Each number is 128 + 24 x the weight over its row's rms, rounded and kept within 0 to 255. Layers, rows and columns count from 0. Numbers have three digits each. The size before them is the row's rms in percent of the matrix's.

# down: layer 6 MLP down (transposed), 2560x640, rms 0.022, rows 2280-2379, columns 128-191
# up: layer 6 MLP up, 2560x640, rms 0.0252, rows 2281-2380, columns 128-191
down2280 087:124125142150115105113134131110122128133124091168146108157118087112142121120116117142108097115140142154138133132119136094084145140144137088146134165111094045099122146138107130125108108095142115
up2281 113:129119124129084111117131127152114091141125072103133155153123124127111103161179156149125100108106151130145072152162194128114098109096112132086128128092129114137151142030153133122147091084130149
down2281 104:171106081116163171133128149093141142139102148118150146116130125115139102156119106119097128112127123134149144119125139150068113098135107180106119087112096161144113137195110105153089087137131138
up2282 116:096148133160118120127084156148086075115179145147150165103146115165122119145178127187186147107155094110147145124147135150135126118126095191144145095114117135132106134136159118119173114119115142
down2282 125:123135148177128091131102160114084122098131128160142132179123107093136123119114152144178079136157116119103081141106135121082107139115120159125124150104135130125133128105084110116124122153107188
up2283 095:144136133103131124171135089150162105109122125102143105077137102119131129149110108148139167118078121164128111163160149135082096129110164151145126162143079117130075142150127078121125114168063129
down2283 096:136124110112079109100116084137117136167150154104118112147153141125164087105157116142133133091129118143175153136150137133142140092119142122179139094118142138143099122180144142109135158140164113
up2284 119:142132109108160114116117169124126130150119134124092120091162135084116138170142185167137149112148144124125118085122091171122097087140136130135126148121150161130099116092100140111137144150127135
down2284 113:146146129115144134125126149163137138109089120143119198121129110134132117138118131170163173139152103128098128142117105119140131115165133099071110138124156095111112131134125171109189118163125127
up2285 105:120104137139146109139096097155090114136091128098111141154138150108153162096102111106123135127135109111137135170090145131093097152132117133086151113148131125135101165083105123112124094170160081
down2285 096:123154103120180167104094121105121100121099177157119174157129125080092146133148106090091112164126112125097131129149107132144106093144137116159112092138152151116122120116117107108098109129125129
up2286 090:142144116118136140142111144102121148108142177119103135075149096119159138096098093120132126117157098111140136136090082119104071114120132122168160099142133136104133135113137099141116173118123083
down2286 097:135134113110099127098171134121127147152132125159120153123106129137097126106136087095103161157154153132082146067087160173154138118139126124133118164126096124108111109127151116153147117143150134
up2287 103:120157129105170106168182128070121143092117110125153165171111133119125219146125161130105063127129106120168123114141093162119114148047116131096116149120068095135117122124090110133125135100153151
down2287 102:131154085171108119103126110143152089149126101103128087133075138136122104130137122140138170106177134118121155139134104152138119129175169130085139100070149098113102127125143113143140154156122131
up2288 104:143138117110131144083129173126148123133111170148126129175138124136107138145136175088133152114142122142165113093134090151111060100157089124101136118088129141098128127092140150144118157118114095
down2288 101:110116118169105146154172085093107114158103134130131091141124135158152130139105127170168157121151103145199196133130137123150138139120122144111105110139113112143113115125072123095118160129128116
up2289 096:137095087163119092065097126130148104083149156095149156133121077159097138127136116133124117137124115136158112170140120102159124119142087139163166121111124157086144108130122144135163137120142134
down2289 094:111112186092096156149136141120108134155056103119122127104143083105163114141125138108095142153145150128109161070130138100117161091134150155146146136104111088181102156129116084167165125134137109
up2290 086:119104135130100140130167127092152088095116115101137098119140093109114128103174138140096181101101138127126127173165131134172106141094130145118113153109139133108128096115115094106104160152115118
down2290 088:159092129127108139150126150123131137156123091109141155113099087136168073133094123109092147127126117089124129150111110092109160117130157127132085146131102128115170153145100139155113111137117112
up2291 094:105151095158122119086160121112153132116134117121141129107095135162145129109117110159150134114108104107102191148105133118083113110101136131159124183175126096084092132149121116143140175115135125
down2291 095:109150156114125141179110154112105071159081138121143136119074121127106134117125104123097101140134119112107116138118106171121167123143123116106109112142107144137135115111084162116118136167125111
up2292 104:135142155105126129105136101130150108103156168101123126112132132127129128111127163154125148159109081117122102106133156127121156122102098098113174129128127110106095139123144099130151131142142122
down2292 102:067145145159134088125125101118103129123120134125127116096112140118142130135141147111133146158175152119103090132135137146147078109144134136095120124177083144147144089111159161091102120158056109
up2293 099:128126106092144097125126097090178110087141138132140176144132127132084130129117143111105136087127145144136108155113094191095114152174171129132150140147136105123112139130120111137133134106154137
down2293 097:137114203130104109102132138161126156141108092111092134093075110130169124130138160145130166161120143130139120104134129112140122148124139096142135163140157109145122122153158162136116159141132129
up2294 102:127095116083136132125168151145112085164194119121145143118144105162113155108147144122157105144132092074148120100101114168124113088114157130147114112121110158124127148131152115166127142115140084
down2294 124:127116128180137148118128093160099160154128141128112131094113121177127155102123116096130096170093126102137151108158143135138164118145102123166163134080107107136097112122155130142170095128139121
up2295 105:094150139149139108113112105125101143135108123139105137110117103123083168110115151164159126136133104068110097126158128142107141115075100083137137127147117137103102151104114111151133111148155126
down2295 101:139156137173138156148116096114125182169133129131124124150143121131133106093143101059145069135152154170127109078150165146110115114142145160129135152142144141117103114137153105133111070099096133
up2296 095:097131133131135136132161108105134127146093098104112162143128081118125166135130146111119096118163150138111146112113086163139139113129141147141106122153129131121076128123126111136157102135111073
down2296 093:091135120098089110159123153161154147132106137122103139174143165129167096140171155103113133140117142117127118099136149143108134097079141136103139139132104118141175122125110198117146137121179166
up2297 100:152131094147123166087153164144121105115124122125092110105168092126066127136105157072152111137179114149125153113140142132099165104108173139118115132120081094128104087083158088133139140131134136
down2297 102:122111139082147122119150100161155098151131132128154161171125104121158173162168158116118143152106097150145127138156124095108163095098089128134098141139148158117095154114100159130116138162122142
up2298 104:111165152122139127108170144112117114147093119111146152097128137134132145147118110146102156156124133145114101105139130094111117147098091119178159172085129156151102137117184126146173106136167132
down2298 096:163168095115112130133146127144098100128138120126106134152099128084152152146133125103133155152145125090147135136162100169154154148152193099182156140124145111136154114123161118087106148134120158
up2299 098:118120176124113160146129133123126162104132092102146125076143116156150159135159149150102134147111126130176138134127122126135123127129146097119122150140145129117064154131118148110174115084121096
down2299 107:121134094117112092120123094130161111130105102146120154156106194087128130159110150112123089076144085123101068097158169138107125139124158122138140134083081157139137129147157094157112140155135130
up2300 100:159172117118102117106124119146164083138133113133097129128119110135143126091120111139138133115116139139133155145112140151122089120081110167105143122107122104145131131134137116139147139075127160
down2300 094:144091139123158115152114136130130152133127112146071128083124091095131089140110188116102109104096110141129100095143110101136136094117103150118149130128148144112116149131080137108128125076101096
up2301 116:134145165127109103118124165133140159144165163101151092207141143121141096172119132112167139092159137091093073118153158132099180113114134182105143120143136144101099147116099099115162159141121175
down2301 115:112132106133123096109161091162135146142127159115160112188150119125142098119116138088135180129109122101134110128183140123094127139128093154104116142143101110108116128134159154105135116152143163
up2302 082:120126135130155149091160109093095111124167172131139130085163112156112142176078145106150116121189094150156093125148071130136187126107133140110105115164108150133125100122135141141140153125160156
down2302 092:126123150149138118132109141123126164105146103135124116139134108116129094130103107068125111131126186116108120086084118118106133124093151151148129130152097124094102178128142134136100165137167140
up2303 109:130117153147165146121179126117095115121144126128166150068160146097115113097118153149127176135143108129090135132058128137122117139151122148113214134109103150152137136131125151113153148107104103
down2303 110:157154135125112120119112107131166110111105123122150102185091116127148181123126104088162097098108161145139116148206105135108163133147123147142097123145144119112110149153130095162104099123125157
up2304 100:111091121122171105140132119091135124102092137110094105118203146140143121120146167100120130109155112133131116149127135106131120110125120126135142164134084134141115118108134134106121135141149144
down2304 096:124112113121075130133090147139102129134139153121137162143163119125154160109144129160140175107150152100141101131116133122145122102131157117145145119104145147149101161111098113167156095180100135
up2305 101:131142098098164119103122151070135104138158095150104112153136151158136168193120139139107170085143129112128120135126143141152136126151157135169115128080141170092096144133133119137132115125143161
down2305 099:156111136117110125107101086135150119109103134147107134107114101105131086084142086126078122102104126094089109096140100132143092132144148071159137134161114148139168118123120132132166144112133152
up2306 097:112147099160103156182142137115105138123107123166127114141134102131110152112098140100138108164141154099146133118157127174148152100110154159149089137108109183097142143092103168190158096171113139
down2306 094:139115134178147122160135153108102138129160148132150091167129158115079154139102155163100081106117115098110187155118120103124114127125151119099145119161150120155104112146093128148161141135135120
up2307 093:122114096102108131139131177113153136123107160101092125132156129124131112156130103121142199107121128109148125156093116119083122112123153110147146132121143111105115114127127158157151078137171098
down2307 091:134088133136113123119125094085153122101097107143122136133129116156111132127082134148099172111152116110128122080160122092125099090127122118114099129108063102137141122129124127116160097110111147
up2308 084:135142134145144132149163181144113095187156104119150112150113144090106141079199164172119134090100113129172130112142122108117103106134093119102140134088120165123118117126118102086101117133107125
down2308 093:120133152095148108149116136116136111091105084133100119132122141188135138151114078145112119140162139106104110141091115144103137153110126152080126127170087108148179090170154171140115150135140131
up2309 096:136142116152105116112136184091133132171184128105094159126149130135145131151046122122124117117089124117175136126127157130117126115120141108095123115100148192085118176133115092184170157139150132
down2309 099:162083059123105125167125105136135117125139113176160159128089099142126137143173127087114142148136121118162089102163172136050123119098094203156160130162168093136094140119127125103165084113128155
up2310 114:150144110170145096100109153106146173111090117103078137126167128168099153139130176128163137129093147167100102117096111119135175098116134116137144185118101120107101118118122108180120157132140126
down2310 117:124139145090138162161150079143091121128150137181168116135086118110165128129118118148103142137149095092138118116182180124108109144109130147128122095140150135137143163134117130100097091114128119
up2311 098:174118130144107095091143151160146142142139104155091144105137110141128104118124161161149126095140092119102119091155113156147161130129084169082151104090125110146145093127115129167198122133123172
down2311 091:121124147098153125114120155086103109133112128136144135147103148178131150122102156152108123128103149122168138098135105123116128130166106138113187139123147098148159146148098121114097099122134151
up2312 084:097155157119130159127118114104144102091102121106133135128154163158118154124118168158109179149123104110126120106106136088151128140146104148109153122079158146117106135128131113158104080117079130
down2312 092:142097085133107103086166133140122121154164109143116126180122107111111089137145127174123117114133147116124153137137136123127144121135154128100152138094140112115142143092145136129136163108155139
up2313 098:150096112131112156104155119122089140185153131109112139100151120096094115122085142139139136132139100147154135137141182122170116113071140171133155119086118140102154139117162158185132134145113122
down2313 095:138144118105131126161108093142113113131111142112119083135086155113163150079144087064128168156102148094109119126142130126125134146124163133131096077162156162147123136137177132144164092135113124
up2314 108:110153141106149106180155105125135126110145155117150127154130134143121154136165126123123167105123144110138061111137140116115084118137112100178170132124146184100093102117175138127108116135126090
down2314 110:153129127141162096150124110129110111099133169117190152139147136163139169089190126151121127147116123113115092151160163145099123112189160093133124119109105136121145125141130128120120134091126065
up2315 107:095125130123144099153138136129162118094168111120147132114138144094079125132131179130156098167130118160163140139089164125099140141137090151165133131132094149097153133100157165113059113120124125
down2315 100:111130107133123152123116144136099063151116124158095137097134132159106142121143082081141187165107118154140143123130088153118138124150136138132124095153130124108113093111109114123104114155096145
up2316 104:134106134133095105134157182139120122115126085139074085075181092158130133133135130103167174123090163104109136140125139105114150141157084144070167127093142159121154089124133155170157111127127125
down2316 105:121126156156129117114144140101158132123154149104139141127081130137140084111130155154132143161157107077143140129092054132160140154107141138174156135156144125138122154129098090084121140101125078
up2317 095:122104130130124126132116101128149153109151126167141122095155130083111118131098187122135098109112128109139155145147107105107102102118146106146123137076165132147145146000172128113127072126162157
down2317 100:132133148159103070143126156125119120113148107094112120161116142165126129134121128117129147134165145133128160124115127166117161114107116130097146090137074127084095141255094095139130163158128119
up2318 095:154119145125148106092164143139105108060131178160100099095144136124066135161107140128198124126136130082159131151126095074146123099171055138163111117123108149140114139144134106129111150068116145
down2318 089:101135086124137086122137145141158143162117098120121116106137173123109124091145111126096114161078125118122128098122089121127111135155166143131156126136167112158166135211084121145106170167114132
up2319 098:105138115144129103169129145127140145131132106094128153135106063137106103138143123154121147132137158115134098134132156113095099141136117114107147105134110143093116121098135122177168106144143136
down2319 094:121126117112152099189153109099133153128141155173140098101143165110141165136148110141134160134121109135142135100076100112126199140102120102132132111134132104117143113111120115116099139164102157
up2320 089:157148122102159103126138150128098100130140078094095130078141111145104103153172094129104130139103127148151171147140170132162122133202130180129130149137106173099080105125147153165165112130101094
down2320 098:102100116114111195136137087158168165131114154135138115157116109124146144127110146137163125100153135115115104113078127129101096129087131127136141130129156072159150128131139085126104117109160114
up2321 103:205149127112136118127150159098135130094097137108130167098129123170151137140119093124102161126138144127158127158081124130129105138141160155092139134088140124088130172145141106170123138134109128
down2321 101:147115130116124158100157171091169125165108134162121141139139135141096140097162110106130165127137108114097125147162124125093121131099115119138126121080155142116096116165097159124154087112123102
up2322 104:111095141135134096084101173139106144169114131095147126132141099145099137085127117142105109127120123075114122146147181152133110088090066154119133165104104080137147145143148102170147125103122133
down2322 094:136159070107130081150146124139083148131144142130137110116089120082134124146163106101126089169136104132150163152112125145105128131107181110106162137151106101092128123143132097138138142139090132
up2323 090:092173117072127152108132157110178154105137149111118097149148118133114131132121192132147135140124144173104122138120160140124112158099106140098149097158105122108154130118118098146116141150085112
down2323 086:138133099135158116095101161154117168170117122167133055103125147129112136128094165127115108169110132115123127158146104117111124150141142139153138141117136119115126165097112154104129134142162134
up2324 089:138108092108127127137142125149135132184148110118105131126184098138135084106131150138133130080169115145105144142093149142142102126140097121108125090151141142096156156103148099144114143085074156
down2324 091:137103138190099125147155145124107106146133092113144110107154087132109127153103149138088141154132139126090160139121127158099118161107103162115106124090159129090199100110136071135177124160150098
up2325 102:090126163065144151122141088133157142154120149125140122173161106125144152124141174131127123144104109152105104164131151093122175137112097127120179166086123100118124140128151153173128128178112165
down2325 097:107165120107098079110125157157124104149138112157115103165142133139132118091132163095118114112126126103121124131098150139126159148132112120158147128123088125130121140112103136124159102141111115
up2326 106:093089132136120113121107152090097136105117097063134098112130122136128144151133140147149152146094142118147115175115134110160123141129090103149154126150158144145154154137108092127112103130122140
down2326 114:127115144134138130136156129137120092174114123148131087144109144123121153180106166124100142151086146133113086130085118121082116127107197143138150146073102119128104152165174095119120121120114095
up2327 108:089116141122164106123169150100088134155135141094131121095135164121118134120147132145121145087154122166099131130120158086101114123105142113120145140118138134107101123125141080133196145169156136
down2327 115:120084150153150102115145160086123102105119110158111143079127128142133119115111104105099113106118115140108156097083144095117135148098151147100145103168125161108114156137059110140132107141140129
up2328 104:170087127136124082100119129127116112132182134060100163075133104125130125177122145121133110109135106092150140161131129099118145121120117116119166159148116166153098110101117121153153153127151073
down2328 116:141104118121125134157099089155088087131160177119135145139130083147091140138125123096105160114135148140144095071081162095129110109145141160117110140116102101102124139094132114094121095127133128
up2329 094:133130135130156107151187137128111074130128114151115167092132123156138141119095137117150159140116132114118136119163130176115109130116108159106109122123119125166124126134128128141149155120155130
down2329 087:121148114086153115095110114110126160148134144100106154137125157138131124124112109137108163118103159106157140109090134148137115170105117142127119143134136141103101174116144132136074173136100117
up2330 099:138133137140159109146105129132130147158086102152134155142111123165139107107142096119115134136145159159126138147120083116120113140146119158155124106155105103149103108110108122181141073117146101
down2330 093:093102126146093120103151164108146137153137112119149108115120099079095162166121124138162148086127092145178143091145141116147087106126145133112173094162144160098155159102131153108144141132146136
up2331 098:127121089119141117194136139122159107127185144139132162125162095126117147143134121124131100127109103148165120136132096156109152139143134129131114101163155194118151157148111103136151115148179133
down2331 100:150146141102153143146161152121113164136106134131168122143110151175112145140115125121131129099107110097079101144109148127095129156138181132142112154137115124131162111132104122121115133101096097
up2332 100:137111102125102113127104116070097101114172150110138109088148142101120150118096122116108135103153119151137119117140161167137116124079105108147104135133081139106135124134125113127125093154143114
down2332 104:114180122128154123132118170125130108109089107113120124115123133137163135098116109135142135141080092115186123135154112128132182109129148141084115107142165125151096145129145140135104148109106113
up2333 095:073126159125096124154104129133117169124117132124094145140166153095133121119165127116091106143160129115139086108105093150126095135129159159123129105095101164148130170128129129125125108114113123
down2333 090:173156133121097122126116065170136153139165141140173137124144109148162073102111159144145137130075109098151158120166208087154108085138101120131109138141151114112105101140142127137096141138111121
up2334 112:120150119090143086165132141109104141160141105140144129143103196095109116123127138157119112108144098112185120157150109143111109102127084072123159119093108144176099132111073150128160202148180126
down2334 113:156136090151175118135135100154133115134102166163154088127156112132168133125152122131142149153109180117130124133099088116068133113127155118125153121108112117147141068159147138111107115125128121
up2335 102:129127122132119114123108074086147120094181094115106109119134149119110133135138141163147135123145128137137115091173153186144123143152116125139142119117161136119113121129127152104155088135148133
down2335 098:102121137136105092125125114123097103149133156162107093145112140167125124118150148129113111139125114137131173105123136175137116107122177115132145150124110049121123135108107113114152134133081144
up2336 093:105111126142112123094141132121120163123115120149153110117089098149086151168110124167139116152137139170115127156125118123139119116152120082069166090120112093112114097151098135116156148134134164
down2336 104:147098153078126155143114135149123087186095159137123159146132141122121129086176126121139127121178118104139102099149159134132155109095138154157126133136124145133145157152155103129077139122173141
up2337 106:132080157120142151147114121148184100116166126079075130130141101111129138177167135164154143117122140128095111104144099134127130080159132123105151137127101142119115116159095091113155151144121098
down2337 112:134160102129092132132124121093121107129095089118166118142141134102108144108111126082124129156106150107105124142146106135168101149125116098125139139136121135115104140213131122119138169157098115
up2338 098:066115149144128116118151141148145174097121153104079165107159089137126177131101114130097096124128162125163121117095157109153155098138161134148130144132154118102141136103156095121138122113153189
down2338 110:133119097105077118093116106103130131157129101161124157171163160114117057149167158114143116144095097126099127139145102200117109137165123126174148110108148131099127149109169146099157124108118138
up2339 095:107127110131110130103118163129159114136158163128128155101137101137132113087144123113136140121109128100137153114138105142112124150181118107079145124133135143123117110151109121167131104125154149
down2339 097:093142120121116123144118092134059121093116139165157155160138147100162146120110173126131128128101086144127128129139130143107103086134127112133131127152098126129151119151138124136115162118127130
up2340 101:115151133128127106141159123126167063125164112095137107139128120143084136107157098106091100101107134142175154126163131133113103125109166102131121146133078180119112097136140131132170097091144132
down2340 097:110106097108104120148165098115117141128120084109146144095123153101155103154090174112108149125132121142136093164079096116090072130136097157141130155150159129147151124083149142100128125159095147
up2341 114:125116147100118115144146159121087135149145138105110134104134139144127151153159163129119127156124138099142129146138132143115129098153128110134115175089146133127118139088094102119155148102118126
down2341 119:096123147146110133099117177151132103164127112080135110114125103136116153161100096156111110148117154140119135163096117140124151137120142095140116119143148083079134131147107132115173146128179138
up2342 097:111138125155174112188114108145121141120109110092141118127122132118136168093110134090140165117140144133164101126086162188112118135174132132127135108127142125152136138124096172152131127124132135
down2342 103:108065148104100102115148136109142130134144124191158183073124101132164128125127104132158180138096061139116130137142108148094153142171126124125162141137095136103141120165141103144087146140110115
up2343 106:168140126079154123155120177091105127096129113085083086094080147114152118157127129157108161141138145095138104125145130151141131110115078099128128111109119153159132108084143129111124131142148132
down2343 107:132161129125150132129121128083151111161121131124134141146145128074076136118121130140084146120128129136102150151093136177123163139059080113128148129078150117134134118107157124129123113123118147
up2344 094:103155123134116102097140111086162146120144150150116136155153070120083098137126127192164127138146111144147106111099128128136152121164142163157153111119130136097129147115116076104156117130112140
down2344 089:129149181162135137115107144096121124135120148113119132152139121135138150134146134126145162086118142103147096144137145084101111159117146117114133153189137101123141158121149099101155108121123129
up2345 092:143071095131121121148170131126080077146087123186149125123076166094089120126125135090110172117143122143135129118111099132140138129117144129154140117118127152114061142085103123133131177158138126
down2345 087:123126097182118093092121130107124125131165147111160160145145096150137144149086130152107104122106131086114150170108121124143130129124152160116119122133142117142118113158137121110129109118171126
up2346 107:124052139149135114129157139109127138133109137138129130127144129146148076139110147151119098078125104155162141165096124188102180120106081130095157138115109137122137147152083143138102156100112149
down2346 105:098136126144117152122093149163105135150127114107133133123124145139121150096087173139086150125122119099131100124112098109132097105077113145128121122159127109148122149130173143108147118116124130
up2347 108:130130128120139120135131137115124106161155159147174145132100111139127096116075158137174130125122119085111148058087128135130118137091133124118149158113094130111170162120150131146161146120130127
down2347 100:167117085154081128096118125085160129093160135130153138114079118087096141143107126123141119136079160160103162108118124174138137145125108180134168162117129174123158089123120153098127161128136122
up2348 109:126135150133161095161104119096124105087076152107115141071125119141146135088135137125122124101095118139131109098132103106134104139139072149148130134121134128097074066090118159144156124085141100
down2348 091:105158136102140114068129115157138128113151133124121117115161129154132095115134109096128132134137143141031134129133146162106123122146120155142122061107124117140144138142200132111125141140150137
up2349 103:074161155103117099179143163108135130090119108116137094141132132149135117147162100108125129096129127131122104132118095129102139135121117150125173146072115122121092116142113175102103102105118174
down2349 099:133133123165079102137114113102089116135145114139121169104136108120139131140148104175107174123155121142111125137102127141154203117144125104129110136107117125120143110139108101151138068106128145
up2350 112:182114101077134123152139136099130142126072156113142147108145104167154122148134131135133153141127076142111094097087125143085129137128098137099140139102090100134098185102154114146154123096136138
down2350 119:142141121131081116158128097109129111085121135151125102128112120172098142129125085098124101105123091141099152101144101129096158127168086148127148143098160151141126112105076138151117113165096131
up2351 097:068119149080134137108089196109141072120158109085147160154134136149090107115122133151149104123113123096122081147116089132112123087138144087168138132105156135147141115160092140151125110119142103
down2351 099:152110147119111144122088089127090160115138148146087095119127092149121154139111127129138153111160115128171098096128168115169134116109143150110124141087122118115108132104158108145104138152139154
up2352 105:166144079157128135127117128127115117108128144130047117116128130147133094085103120171137183077132103098133116118121122160126186136114106157145121127107135111110098099114155096156118110151105104
down2352 103:160105141129114176169161130124107108132123118161100169162127164122154117113102131095142153142109155117090112130155148113130126117100134119107100137143100154170126126123115135153106130174142089
up2353 079:112168072125139120142105138121086136137146114139109111123138108135110137133154173130124108082133123132150139123132142126118133132123147157156117134161119113149152122130122163108117124141114122
down2353 084:116082145185122117157090137137116116151119079080141130164130102173151139140112114090110144117119131111140075125122101142141108116103143111141135156072114153125129121137157127103133103106189118
up2354 104:153113123086131122118095143096160109130111158151134092123093148099138175138163172132127141108157106137133157149117088115118119111128160108097108137126126154112121144148136160096151118122126122
down2354 112:144078098169110128127130085133079125115099128122069120183112109172120161114142115099143177144125156128103134125104131095115156111124132152115140134108108125097150148158119150130129126143099131
up2355 095:115126140118117118095063177113136154090133122110091140112137144142130157129075106105118090148105124131101108125126175170150147104131099168159152096118111122095108139125120094139135133124106160
down2355 106:145141111127116168166133095168143107175120114130166096110131071122080132154156143129163162141103138135139140141136084115116122142121177104132097165122125139120156116148136144120092107108161105
up2356 094:168125093131121134148136119091128080163137140169145098135160117136118114133104113135126147108073149125122123110119123127122114154138127139132153118146109155119143121133113120138156107167099133
down2356 093:081141108157155097073115169118133122126127138114124166109106153119132104117148103162165128118116110100145149132104163120137076157147122135129117179146124085137146146105120124142104114060100115
up2357 095:099098083143187136126123110131109133097136159152138172117135164116153133132089109117099124127120111091116124136120132109122148162149140128119150080119131196120093182141132188119129131141120119
down2357 090:147117146120089164134122166149113143168136124168137139124123125163113103111115165102135078156105125149157124069070146149122130100135134124142111109107166094139112090172108084096092118107130117
up2358 093:132132119113109144141113144173155158100159103135119158143148140070170150123147114136128119114090109147157155121134088137150134114123128095143104139119151160148096121142107105123129150127165165
down2358 096:085130134122167092102160135064158131121125109096118068106113122143102108127109114138118129157118138111119121104100129135119138119116118098101135135127148119135128143164148116132121124105123156
up2359 096:139118155099139128148122148100112095081106138073106132133129159131084134103097148124145114127103151104100169160101192141155108114116139127117139120103091135110108105062148090109137082131139137
down2359 102:094141114098139130134113160082148100122092079164143174178099089108172167114115137091141114140131152106172107154133121144140083137099135105142199131149142130113156096122111151104086172124124132
up2360 097:136088154133155108116120102153141108102108154102118128153151143145147108142104141127147119122093084152113134147113107143103117092103062162114153126115088106130117102161140144077143109090131088
down2360 095:141109129136069124103164161138132131176178135131141152109124138129076125138152111147110141107167168118151160119166134153092124136093152126086121089152125108079128177135108146100094116145136111
up2361 096:141156105117140096153142125147144152120121139108125121143188117153059125144156119148180134125122122136161161131101167149106115130106110170141128147111096132092129158089168133148127171126150117
down2361 095:101119133121081084133106141169110121124137118108151122135162128140148147136139123154122167146140145129124127096143181125076136138114118107112085086120112123059126119166110129108127114119127117
up2362 099:109072106138155115110134134117124112110150133127098118070171139146133127099154136116148135137121174132164100132162117164166126082107096139117090144146123162114121155140128142138116109147186106
down2362 096:118152101113126095114092128085160088140125163055168128160107119144119114121073136150093102118111104142162123122120163126093153141113174102149137108128137121148136136134146131121129127107091164
up2363 098:090112129132145126142183160087076176082125154137087117095153111113109138104180173113126117120132147156125153131123147132116119152100077133136145129138148106122131144145146147161136130091111121
down2363 098:106121084118090115141102133135129154146124117134126159128101153143123122149124095143137141153134119130146104158093119077119128175124116118130132107148097087111140172152122117125107143168121105
up2364 106:147106149103104138132104150146121113124159094102135088143128105138097140112115157126112118111135122154103124137138112197080121131128136134083158150112120148182124126140084158116086121087129126
down2364 109:098111096097131139083090102106113123104111128135124160114169108116129120139125100111145145122146133186141128116179158103129123144122147129154144089108124177097097105091096120137147129178134164
up2365 098:141160139096139104140114156141139111085147165154115130122131135155102137132119130127129119122108033107114126123127190146135141118086138154172125128150119169108115148084133147145140128096128174
down2365 086:138101070086096161128121096166095137102146067119137103141133126152131165101121129096163112137190131150118140140123129153098083150125184130161139125129089147124091142116123160109140110126147123
up2366 106:129160109163134151102099158134124127112127095121122125108134084144115154102105144148107129121107103172139159126144107122125127128164118107097151110093075145135126107150089152120157120132111169
down2366 104:134164112131157163138139104212117075136161096145144115093154133102135139118150125103107142144128131074156100103119165113103122122151077130126143091137154125108086148150112107112174134102124135
up2367 098:169154110156113097105106143129117089104128123140132141115155144144089150176113112116190138152160065109125121114137138130096100129103119178137146164162145101118102135109163188166140121147123126
down2367 101:131124181114140112125121123100126104123156147118170106125172131098094123111114107101121095128123114121139097112134134130121148167182100099139119116144078176160162121146136147099167119125107141
up2368 088:146095110098169103149135162082094145128129111141093101107103140127135128128132109171100106118090162124119116125082141129094110139148160176105122127115120097136127129125139134105125109092116127
down2368 090:123166124123117129128112120136105109116120215106159133095140087142135159147117086156134111131103138107161177108106134067150107103129153122144108141125113147146116099117079142149153114163111105
up2369 095:131149134163134158196142176122106128096167125158115110124138145134134125070128136130130144140096100123150119091147155163101110124098111111134166114149118132111099146126071110126112147074134127
down2369 100:145141082090133132090125095125139144143126150122121094145162102101166136129105113108136122120155131141120179128116137125113139134158098145088140131101147131155101117157136092086159158133150130
up2370 108:093113092177123059106128146120146094145109148095112091118099137140097158147123159126155148112104114107130122114075146158166066123105134111103154142114134120170156111110106120098133131102101130
down2370 111:146102073161115140131102112140143124127176082160130140147130105128184162169133106151131122140067165136091140111134114092083093156110131126135147089107113104103133125105090116097128112123137139
up2371 106:122116124103172127115129148138107102149148128141109139137121127132115148166149109127127115083165143057152105127107108126097112128132154160120163158136103129075088147127133160171113157096118141
down2371 097:126141101147171117119144124139073160097109108125098133051134110183159098146109140112115138180136121105143108162115071103145155144185127096108194122140119145155123140143115117122090175137143116
up2372 105:065134121097116143173104135139117106125140131152132124107112121124141194103153127130130142130091113140130115109087136127125118129160120100133126147083090102108103176106154113114135108144083134
down2372 100:148166118139090137147128148138111106080114140145142134172127099139156140096160078095126120145074136131131085104131160135130148124105137119100107113160142198125134131122123137105137127151143129
up2373 115:116095117082135131139163152169148132161186116128129105094107115110093094137145156126117178113135111147170137121098129142108118103100149137193196162139129123123091117155127115120112139126150138
down2373 102:103100130128116161132141123086074101144144148149162136098162118125151131148133192119165146158094123121115134142165099120159111114107091079150136117115123156172135136255131127128139117129161130
up2374 110:117111069120146103107162115105187123115078146151174109101142090116099130147126153109169124113121094086103068102112167121151168126117126115117102127163092135144137126107138124106128130109153142
down2374 107:125131103109118124145121084143126103126112139088120125127162068117091114115093147140156109150174108135144084123123114159144127090120125136120117155140116102116186139114108149094159148114155150
up2375 104:158128105104123114145158132133107109163110091160118062075153162164097097116143118159103179097139147140166135145128109124115096169140111172091151144135108135144133113102110107112135139147116163
down2375 100:112134135114135112137167161086128150162138153106128147133130143117159082148134147109143122118099115115133108113108119101132155088148098078143137123150106130140152119158127140137138139117097161
up2376 099:103103154106149109111151146126107161161151122122082097124115111136104127154114124138164132136099138112166084151137105169149147087142108128113099142149081118120125122130123139144113128120135140
down2376 104:134130112103120113170091111142138133119119136162151101113129172113145130091133107087126132141091111117147134205147152127102138140155109115099157136164108146158115106138131143164115097176148123
up2377 099:140137106150152106143121091168148089163108135119143121190068159105121103127112108092116130075120119134145131141113154172097103109114163172158144128107112116174136126097188171129117092115140115
down2377 099:104133139095094091118162131091117094114125116146096162114113093119162112118176108168113158132106110172104149117142120111101143104131104109103127102122092139105148130160125114153146113130152164
up2378 117:162102115129141133161200134120089161159202162116124092120148103126121088130127118128115155091142155101147111112116137153138095141117119161092159173105136161102123158117123156106129142123125112
down2378 111:096178140119109147098121138163104153091169111119131097130123071101150161158121125129122132174131162166141153122074134145109132122138127116121116098135162126136113133185075135134108109150134154
up2379 105:116114160129142127112154149129134141087132125131129128095131123126124135143106136121162143122143125092144103085126144150107106125148106157143099127151104158126139138153146149104123161145180161
down2379 105:105145129159083135093117146126122145132132129067130118144105114168102168147148102117145132120140117113130155166138129142172152128132085144154161147129108156148119149155153118136142133108102167
up2380 101:127117104127094126191157127133144137124140133139104137166144118151136120132114113158190102134132099184144151133080143147120101120144132147070131100121103115134134173143121102141140172113147174